Part of a small language model's weights.
Size: 18 layers, width 128, MLP 512 GELU.
Architecture: rotary positions, untied embeddings, attention and MLP in parallel.
Training: a variant of Muon for these matrices, 224M tokens.
Each number is 50 + 10 x the weight over its row's rms, rounded and kept within 0 to 99. Layers, rows and columns count from 0. The size before them is the row's rms in percent of the matrix's.

# q: layer 6 attention query, 128x128, rms 0.14, rows 0-24, columns 64-127
# k: layer 6 attention key, 128x128, rms 0.144, rows 0-23, columns 64-127
q0 103:50 55 51 46 69 33 68 36 37 64 57 67 61 60 42 50 49 38 54 62 37 41 52 58 45 42 49 44 46 52 50 62 44 29 60 54 42 45 53 60 47 61 61 62 54 43 46 58 50 45 36 62 35 50 37 46 53 33 54 60 57 54 65 69
k0 079:72 58 50 54 36 51 44 60 60 38 52 54 34 49 69 49 36 57 46 31 53 35 41 49 57 22 69 44 44 65 46 40 26 44 60 64 46 59 56 37 40 50 48 37 46 55 59 51 41 52 65 46 53 44 50 63 42 70 37 53 53 58 33 61
q1 117:34 53 62 59 65 63 63 40 53 49 54 63 42 76 44 38 40 42 54 54 42 56 55 72 55 34 50 44 66 27 63 54 42 31 66 45 42 45 66 58 49 49 52 42 66 38 49 66 65 43 34 57 31 46 40 48 66 39 56 45 61 44 53 57
k1 085:45 42 55 49 43 58 30 46 40 49 54 76 41 56 55 56 56 52 53 48 63 38 40 39 52 41 28 62 34 50 67 44 42 60 42 62 27 59 55 52 60 39 44 47 37 46 33 46 59 27 55 46 63 52 62 49 62 62 43 62 61 56 49 54
q2 091:56 44 44 54 35 62 45 58 49 48 44 46 44 48 57 51 37 37 43 55 45 66 57 66 64 57 45 64 58 37 25 58 60 39 52 17 61 46 57 69 40 46 55 48 60 46 54 58 67 37 53 63 32 61 37 49 47 47 45 57 44 45 58 56
k2 113:57 38 51 37 29 45 30 41 39 64 47 36 51 50 55 35 52 43 43 51 41 65 71 60 38 48 53 54 46 33 47 59 51 50 47 46 53 50 59 47 51 66 60 35 49 52 40 72 59 56 65 55 55 55 57 49 61 35 46 36 52 50 63 34
q3 094:49 51 48 58 63 66 57 34 46 44 49 60 60 51 47 38 45 42 54 50 34 35 48 57 38 42 57 29 60 43 70 54 59 37 56 63 32 74 63 34 52 58 57 54 68 31 48 50 53 51 59 58 54 65 48 43 44 53 59 55 57 51 50 39
k3 067:48 35 51 59 46 45 50 72 36 42 62 54 61 54 51 53 64 40 58 44 47 64 46 64 40 64 53 54 37 48 64 53 48 33 74 68 49 70 68 66 40 41 40 44 30 43 66 50 44 60 82 50 49 44 46 36 44 44 43 41 44 57 57 28
q4 076:61 63 54 47 62 50 52 40 63 33 38 56 64 46 49 50 37 66 44 67 43 32 55 63 35 37 48 55 49 58 53 44 52 57 45 68 70 60 46 24 55 47 51 51 56 43 67 33 44 46 39 58 56 67 48 39 49 48 45 60 35 73 41 42
k4 140:55 55 45 41 35 39 41 34 38 45 51 61 58 44 69 30 38 42 51 54 56 37 69 56 44 56 45 53 43 54 67 49 26 69 45 60 25 64 45 40 68 66 49 41 42 53 39 44 58 32 42 48 58 49 40 47 75 42 40 58 49 48 34 55
q5 090:39 61 63 34 56 47 54 41 42 48 45 64 66 55 59 53 55 26 52 56 51 49 54 62 34 41 43 46 57 54 54 50 52 34 51 56 44 48 52 34 42 56 46 54 63 66 24 41 57 49 39 46 40 57 32 57 33 39 59 43 36 52 45 53
k5 095:33 61 34 51 46 52 41 40 54 58 57 33 33 55 52 73 48 70 53 60 70 50 63 55 57 51 52 47 55 85 50 62 54 52 38 54 64 48 54 36 46 39 41 65 31 54 48 59 46 46 40 48 53 45 67 45 42 42 53 38 47 49 59 56
q6 099:58 50 64 37 42 64 51 60 40 28 69 58 47 46 51 48 49 31 51 40 30 47 46 55 46 60 72 59 46 45 50 53 50 51 42 59 53 48 61 65 55 64 48 38 40 45 41 50 44 43 61 42 50 60 55 47 53 49 48 48 66 55 53 35
k6 094:63 45 63 44 59 33 52 33 38 49 50 34 38 54 52 53 39 41 51 43 63 53 52 62 57 60 52 34 50 49 55 61 51 60 36 68 57 62 53 50 54 42 52 60 64 43 58 45 43 63 57 66 48 43 50 44 62 46 35 65 40 40 46 65
q7 103:36 72 45 55 60 66 49 56 59 42 63 49 37 43 34 54 59 35 65 37 54 61 55 59 51 53 55 43 53 59 47 52 50 49 36 56 36 53 36 39 47 28 58 54 38 36 51 46 34 57 55 44 49 57 77 40 85 36 41 62 61 57 47 44
k7 096:51 52 43 49 59 57 53 38 52 54 54 56 40 64 49 35 37 46 70 45 69 48 58 51 53 60 47 70 54 62 59 41 46 17 68 48 45 61 53 36 58 46 43 50 59 33 34 56 45 50 61 38 53 56 58 47 46 41 47 37 60 45 35 64
q8 111:49 58 39 51 53 50 46 50 53 46 46 58 56 47 57 65 58 52 67 42 47 38 61 34 65 56 56 33 50 54 62 31 49 57 41 46 41 56 26 57 52 41 47 76 31 38 41 42 42 57 44 44 57 46 63 50 40 52 46 67 35 39 40 33
k8 109:52 45 70 52 63 48 58 46 48 64 39 48 58 63 43 50 53 42 42 68 51 40 51 59 34 54 37 47 49 44 52 55 39 38 43 49 40 55 59 47 37 53 65 51 59 50 44 62 63 30 34 66 41 54 44 60 67 32 60 36 49 60 63 47
q9 094:60 52 42 58 65 34 50 34 63 47 49 63 56 68 51 39 42 38 66 57 39 39 61 66 52 66 48 20 68 47 62 61 46 43 55 63 41 50 41 33 50 60 52 64 55 44 52 63 43 64 31 55 40 42 46 38 48 45 51 64 61 38 41 40
k9 137:67 49 58 40 65 47 64 62 50 67 43 53 60 60 53 56 43 51 52 57 43 28 44 37 46 48 44 49 40 52 39 47 42 43 52 43 43 68 57 56 37 57 48 51 62 36 34 66 60 41 37 63 47 47 24 45 61 65 48 44 51 51 35 65
q10 097:59 69 58 58 59 58 57 30 47 45 54 60 55 84 35 43 43 33 44 54 24 38 57 53 56 50 52 32 66 48 51 60 60 50 59 42 52 53 57 37 54 53 65 49 58 35 36 47 53 44 50 62 39 62 35 54 42 40 69 60 62 46 51 56
k10 104:50 45 43 44 41 50 64 44 37 51 46 70 61 61 56 47 54 36 57 45 56 33 54 45 32 49 45 53 45 60 55 48 40 48 35 82 29 56 45 39 64 46 44 44 54 52 38 50 52 47 27 48 59 53 51 53 64 48 42 66 48 64 45 52
q11 075:31 40 47 66 36 46 35 58 40 41 60 46 59 28 62 57 45 53 62 31 58 60 50 36 47 48 59 62 39 39 53 56 55 56 54 56 40 41 43 49 47 57 54 47 53 66 65 61 44 53 39 52 56 35 55 44 66 53 42 53 48 50 49 45
k11 124:41 64 51 51 57 50 55 57 54 62 58 53 41 61 33 59 53 50 52 40 42 77 33 55 48 59 58 42 65 33 44 47 64 30 61 37 76 50 42 65 36 45 54 57 46 44 69 36 44 58 60 54 46 41 60 56 35 57 68 42 50 43 61 43
q12 097:60 46 63 59 65 47 51 40 51 36 38 56 59 58 35 45 45 42 37 52 37 36 41 47 45 49 60 35 58 75 63 50 58 54 40 61 51 70 54 39 53 67 60 42 66 34 52 44 49 46 52 52 48 69 31 56 42 48 52 58 46 61 51 33
k12 091:46 31 62 49 41 63 25 36 50 57 35 59 51 44 53 47 47 29 47 44 47 35 69 40 48 51 51 55 50 65 63 65 48 72 22 40 37 43 48 16 62 59 48 47 51 61 44 55 59 53 59 51 37 61 59 53 54 41 57 67 43 46 42 47
q13 092:36 49 48 48 43 49 44 37 56 62 35 57 48 57 50 55 49 63 35 74 49 37 55 54 51 47 40 56 55 35 54 59 40 47 50 30 80 56 67 63 64 39 49 67 55 56 53 49 67 40 49 53 50 63 51 58 42 45 80 49 61 47 41 56
k13 121:48 47 35 50 53 57 57 65 63 58 56 49 38 31 41 57 47 65 48 33 39 69 42 52 51 42 53 51 50 40 56 52 60 38 58 51 72 24 44 64 48 31 54 37 39 47 60 51 46 69 71 35 62 43 50 43 34 70 57 47 47 52 60 39
q14 092:63 71 38 47 43 54 43 39 52 62 39 42 49 45 32 37 28 65 37 28 55 51 50 47 47 53 44 53 40 44 53 50 61 50 57 49 60 55 63 38 62 40 59 70 53 46 58 50 51 57 53 45 53 47 46 61 29 45 45 54 56 44 53 36
k14 092:53 50 51 43 66 68 34 54 56 37 57 65 37 37 57 46 46 67 54 44 47 50 34 40 49 45 54 47 47 48 39 50 65 69 60 68 45 67 55 56 52 22 51 36 33 39 30 39 58 31 45 45 48 39 65 62 45 42 63 48 60 52 71 41
q15 102:55 37 47 65 31 57 56 55 59 52 37 36 53 61 33 53 43 37 32 42 57 58 55 65 52 53 55 40 59 38 42 40 42 32 42 45 66 41 53 60 53 30 48 47 46 57 63 48 65 51 52 60 75 64 55 55 40 45 49 64 68 62 38 51
k15 089:47 51 55 68 60 60 60 33 46 55 60 32 74 55 45 54 29 40 46 42 49 60 57 50 71 58 49 52 45 45 36 67 37 66 45 46 53 43 30 73 62 47 58 21 50 39 42 43 59 57 47 61 56 47 66 42 38 43 45 58 51 46 53 55
q16 092:48 49 52 50 51 33 64 66 58 36 41 48 51 61 40 65 57 39 41 68 50 38 48 55 50 70 52 43 53 41 50 58 60 45 55 35 31 59 53 36 47 48 47 59 38 60 23 55 58 41 33 66 49 55 43 62 54 43 50 40 43 53 59 31
k16 088:64 61 57 69 30 42 27 51 57 54 55 30 70 46 59 22 42 44 46 45 46 52 65 43 56 38 51 62 41 47 41 56 57 50 36 62 75 38 50 34 51 43 55 62 60 43 44 43 44 58 42 58 52 48 43 58 47 53 36 41 43 41 46 53
q17 098:55 52 51 36 45 47 51 56 61 56 51 39 65 61 51 44 58 48 49 44 41 41 57 45 33 62 43 43 62 47 32 45 36 49 65 52 45 54 52 53 60 42 63 59 52 46 44 66 51 51 52 48 54 37 36 50 40 43 56 49 75 59 68 81
k17 095:53 53 60 58 62 40 49 56 68 45 50 42 42 54 48 46 49 41 45 56 63 56 38 47 38 66 47 26 41 65 39 66 48 63 38 61 55 40 56 50 52 37 63 55 55 39 42 58 36 59 57 54 57 45 54 57 32 46 58 43 54 34 55 53
q18 104:59 41 33 64 25 58 44 40 44 56 53 58 54 44 53 43 41 51 57 42 60 52 51 51 61 33 63 53 49 49 66 52 32 51 41 46 53 42 53 57 65 61 60 61 35 65 43 44 63 54 57 83 53 40 42 48 52 29 36 48 45 49 38 50
k18 095:50 35 51 51 44 47 49 48 45 33 39 22 55 67 55 48 33 37 55 51 53 50 32 39 54 48 53 59 48 73 30 57 48 49 49 37 49 53 43 63 52 59 66 49 47 47 32 56 58 56 50 54 35 47 50 48 45 60 89 47 39 65 51 62
q19 098:44 39 59 45 56 46 67 56 61 39 32 42 49 48 55 52 50 49 52 58 60 51 56 50 47 36 51 52 57 35 47 46 48 33 64 46 53 56 51 29 63 49 47 39 40 61 31 58 48 59 51 39 51 37 63 48 56 35 49 62 40 77 39 62
k19 095:69 66 56 62 53 56 50 43 61 60 54 43 58 44 59 44 39 55 51 61 54 36 67 55 41 58 23 48 52 41 46 48 51 49 47 46 62 43 46 57 51 56 54 48 56 46 53 35 37 49 47 62 57 54 55 41 36 54 40 37 41 47 42 40
q20 091:55 36 47 37 28 53 52 54 45 54 24 34 52 32 53 49 54 59 45 56 60 42 59 52 54 64 40 43 56 50 37 44 66 50 40 38 41 58 48 37 37 46 51 63 45 53 44 63 47 61 47 63 44 63 44 57 52 58 53 43 60 65 72 48
k20 086:46 38 52 51 49 51 46 31 48 61 47 53 67 65 52 49 30 51 61 52 53 33 56 40 44 33 35 43 42 54 57 50 54 43 45 61 58 47 53 53 41 43 58 32 43 62 53 59 56 79 50 61 35 50 65 57 51 44 59 45 51 46 52 50
q21 088:72 55 55 56 49 27 68 54 36 43 54 72 52 45 61 62 42 32 34 47 60 53 58 73 50 70 51 72 43 36 41 65 54 35 60 38 52 42 41 55 45 54 40 51 62 47 51 36 43 25 67 55 60 51 47 55 50 58 48 45 49 43 58 52
k21 083:46 54 68 43 50 49 49 36 57 46 48 49 60 39 36 46 51 61 52 57 54 50 48 55 65 43 55 60 50 61 48 51 63 55 49 38 72 69 56 65 61 36 44 47 59 51 55 39 51 46 30 42 45 39 35 53 51 51 39 42 43 49 62 61
q22 096:35 40 54 34 74 58 49 55 58 43 45 41 41 60 52 60 47 56 51 52 38 31 53 53 49 26 52 60 55 42 46 48 38 56 53 64 41 40 68 57 49 51 73 44 55 44 48 56 60 64 46 53 43 42 55 36 52 42 45 72 50 44 63 63
k22 086:44 76 37 41 60 43 55 60 42 29 61 51 47 63 44 36 47 48 44 52 52 60 62 56 51 36 48 47 62 39 37 49 51 45 26 41 49 34 48 33 48 41 90 41 53 68 59 59 43 56 63 46 54 51 58 33 55 55 61 57 57 45 54 48
q23 092:48 59 58 64 50 51 49 60 58 39 43 44 33 41 59 54 57 24 55 50 74 50 58 52 47 40 57 49 67 46 39 49 68 27 41 22 46 46 39 47 46 45 62 37 57 51 42 46 50 53 41 45 36 60 43 35 26 59 37 56 55 52 69 50
k23 095:53 63 35 38 38 36 57 59 59 76 65 60 67 63 55 40 46 64 53 44 47 56 58 45 67 62 47 64 52 45 51 58 40 34 48 40 72 48 65 53 32 52 48 41 57 65 43 56 34 58 36 53 30 34 56 35 51 47 42 46 50 68 48 59
q24 092:54 49 58 53 47 41 41 50 55 50 52 65 48 43 36 72 46 56 66 57 49 52 66 53 44 37 53 47 66 42 51 71 50 54 60 70 55 52 61 44 60 56 53 41 39 55 36 63 32 46 51 31 55 58 30 47 38 55 28 50 71 46 42 56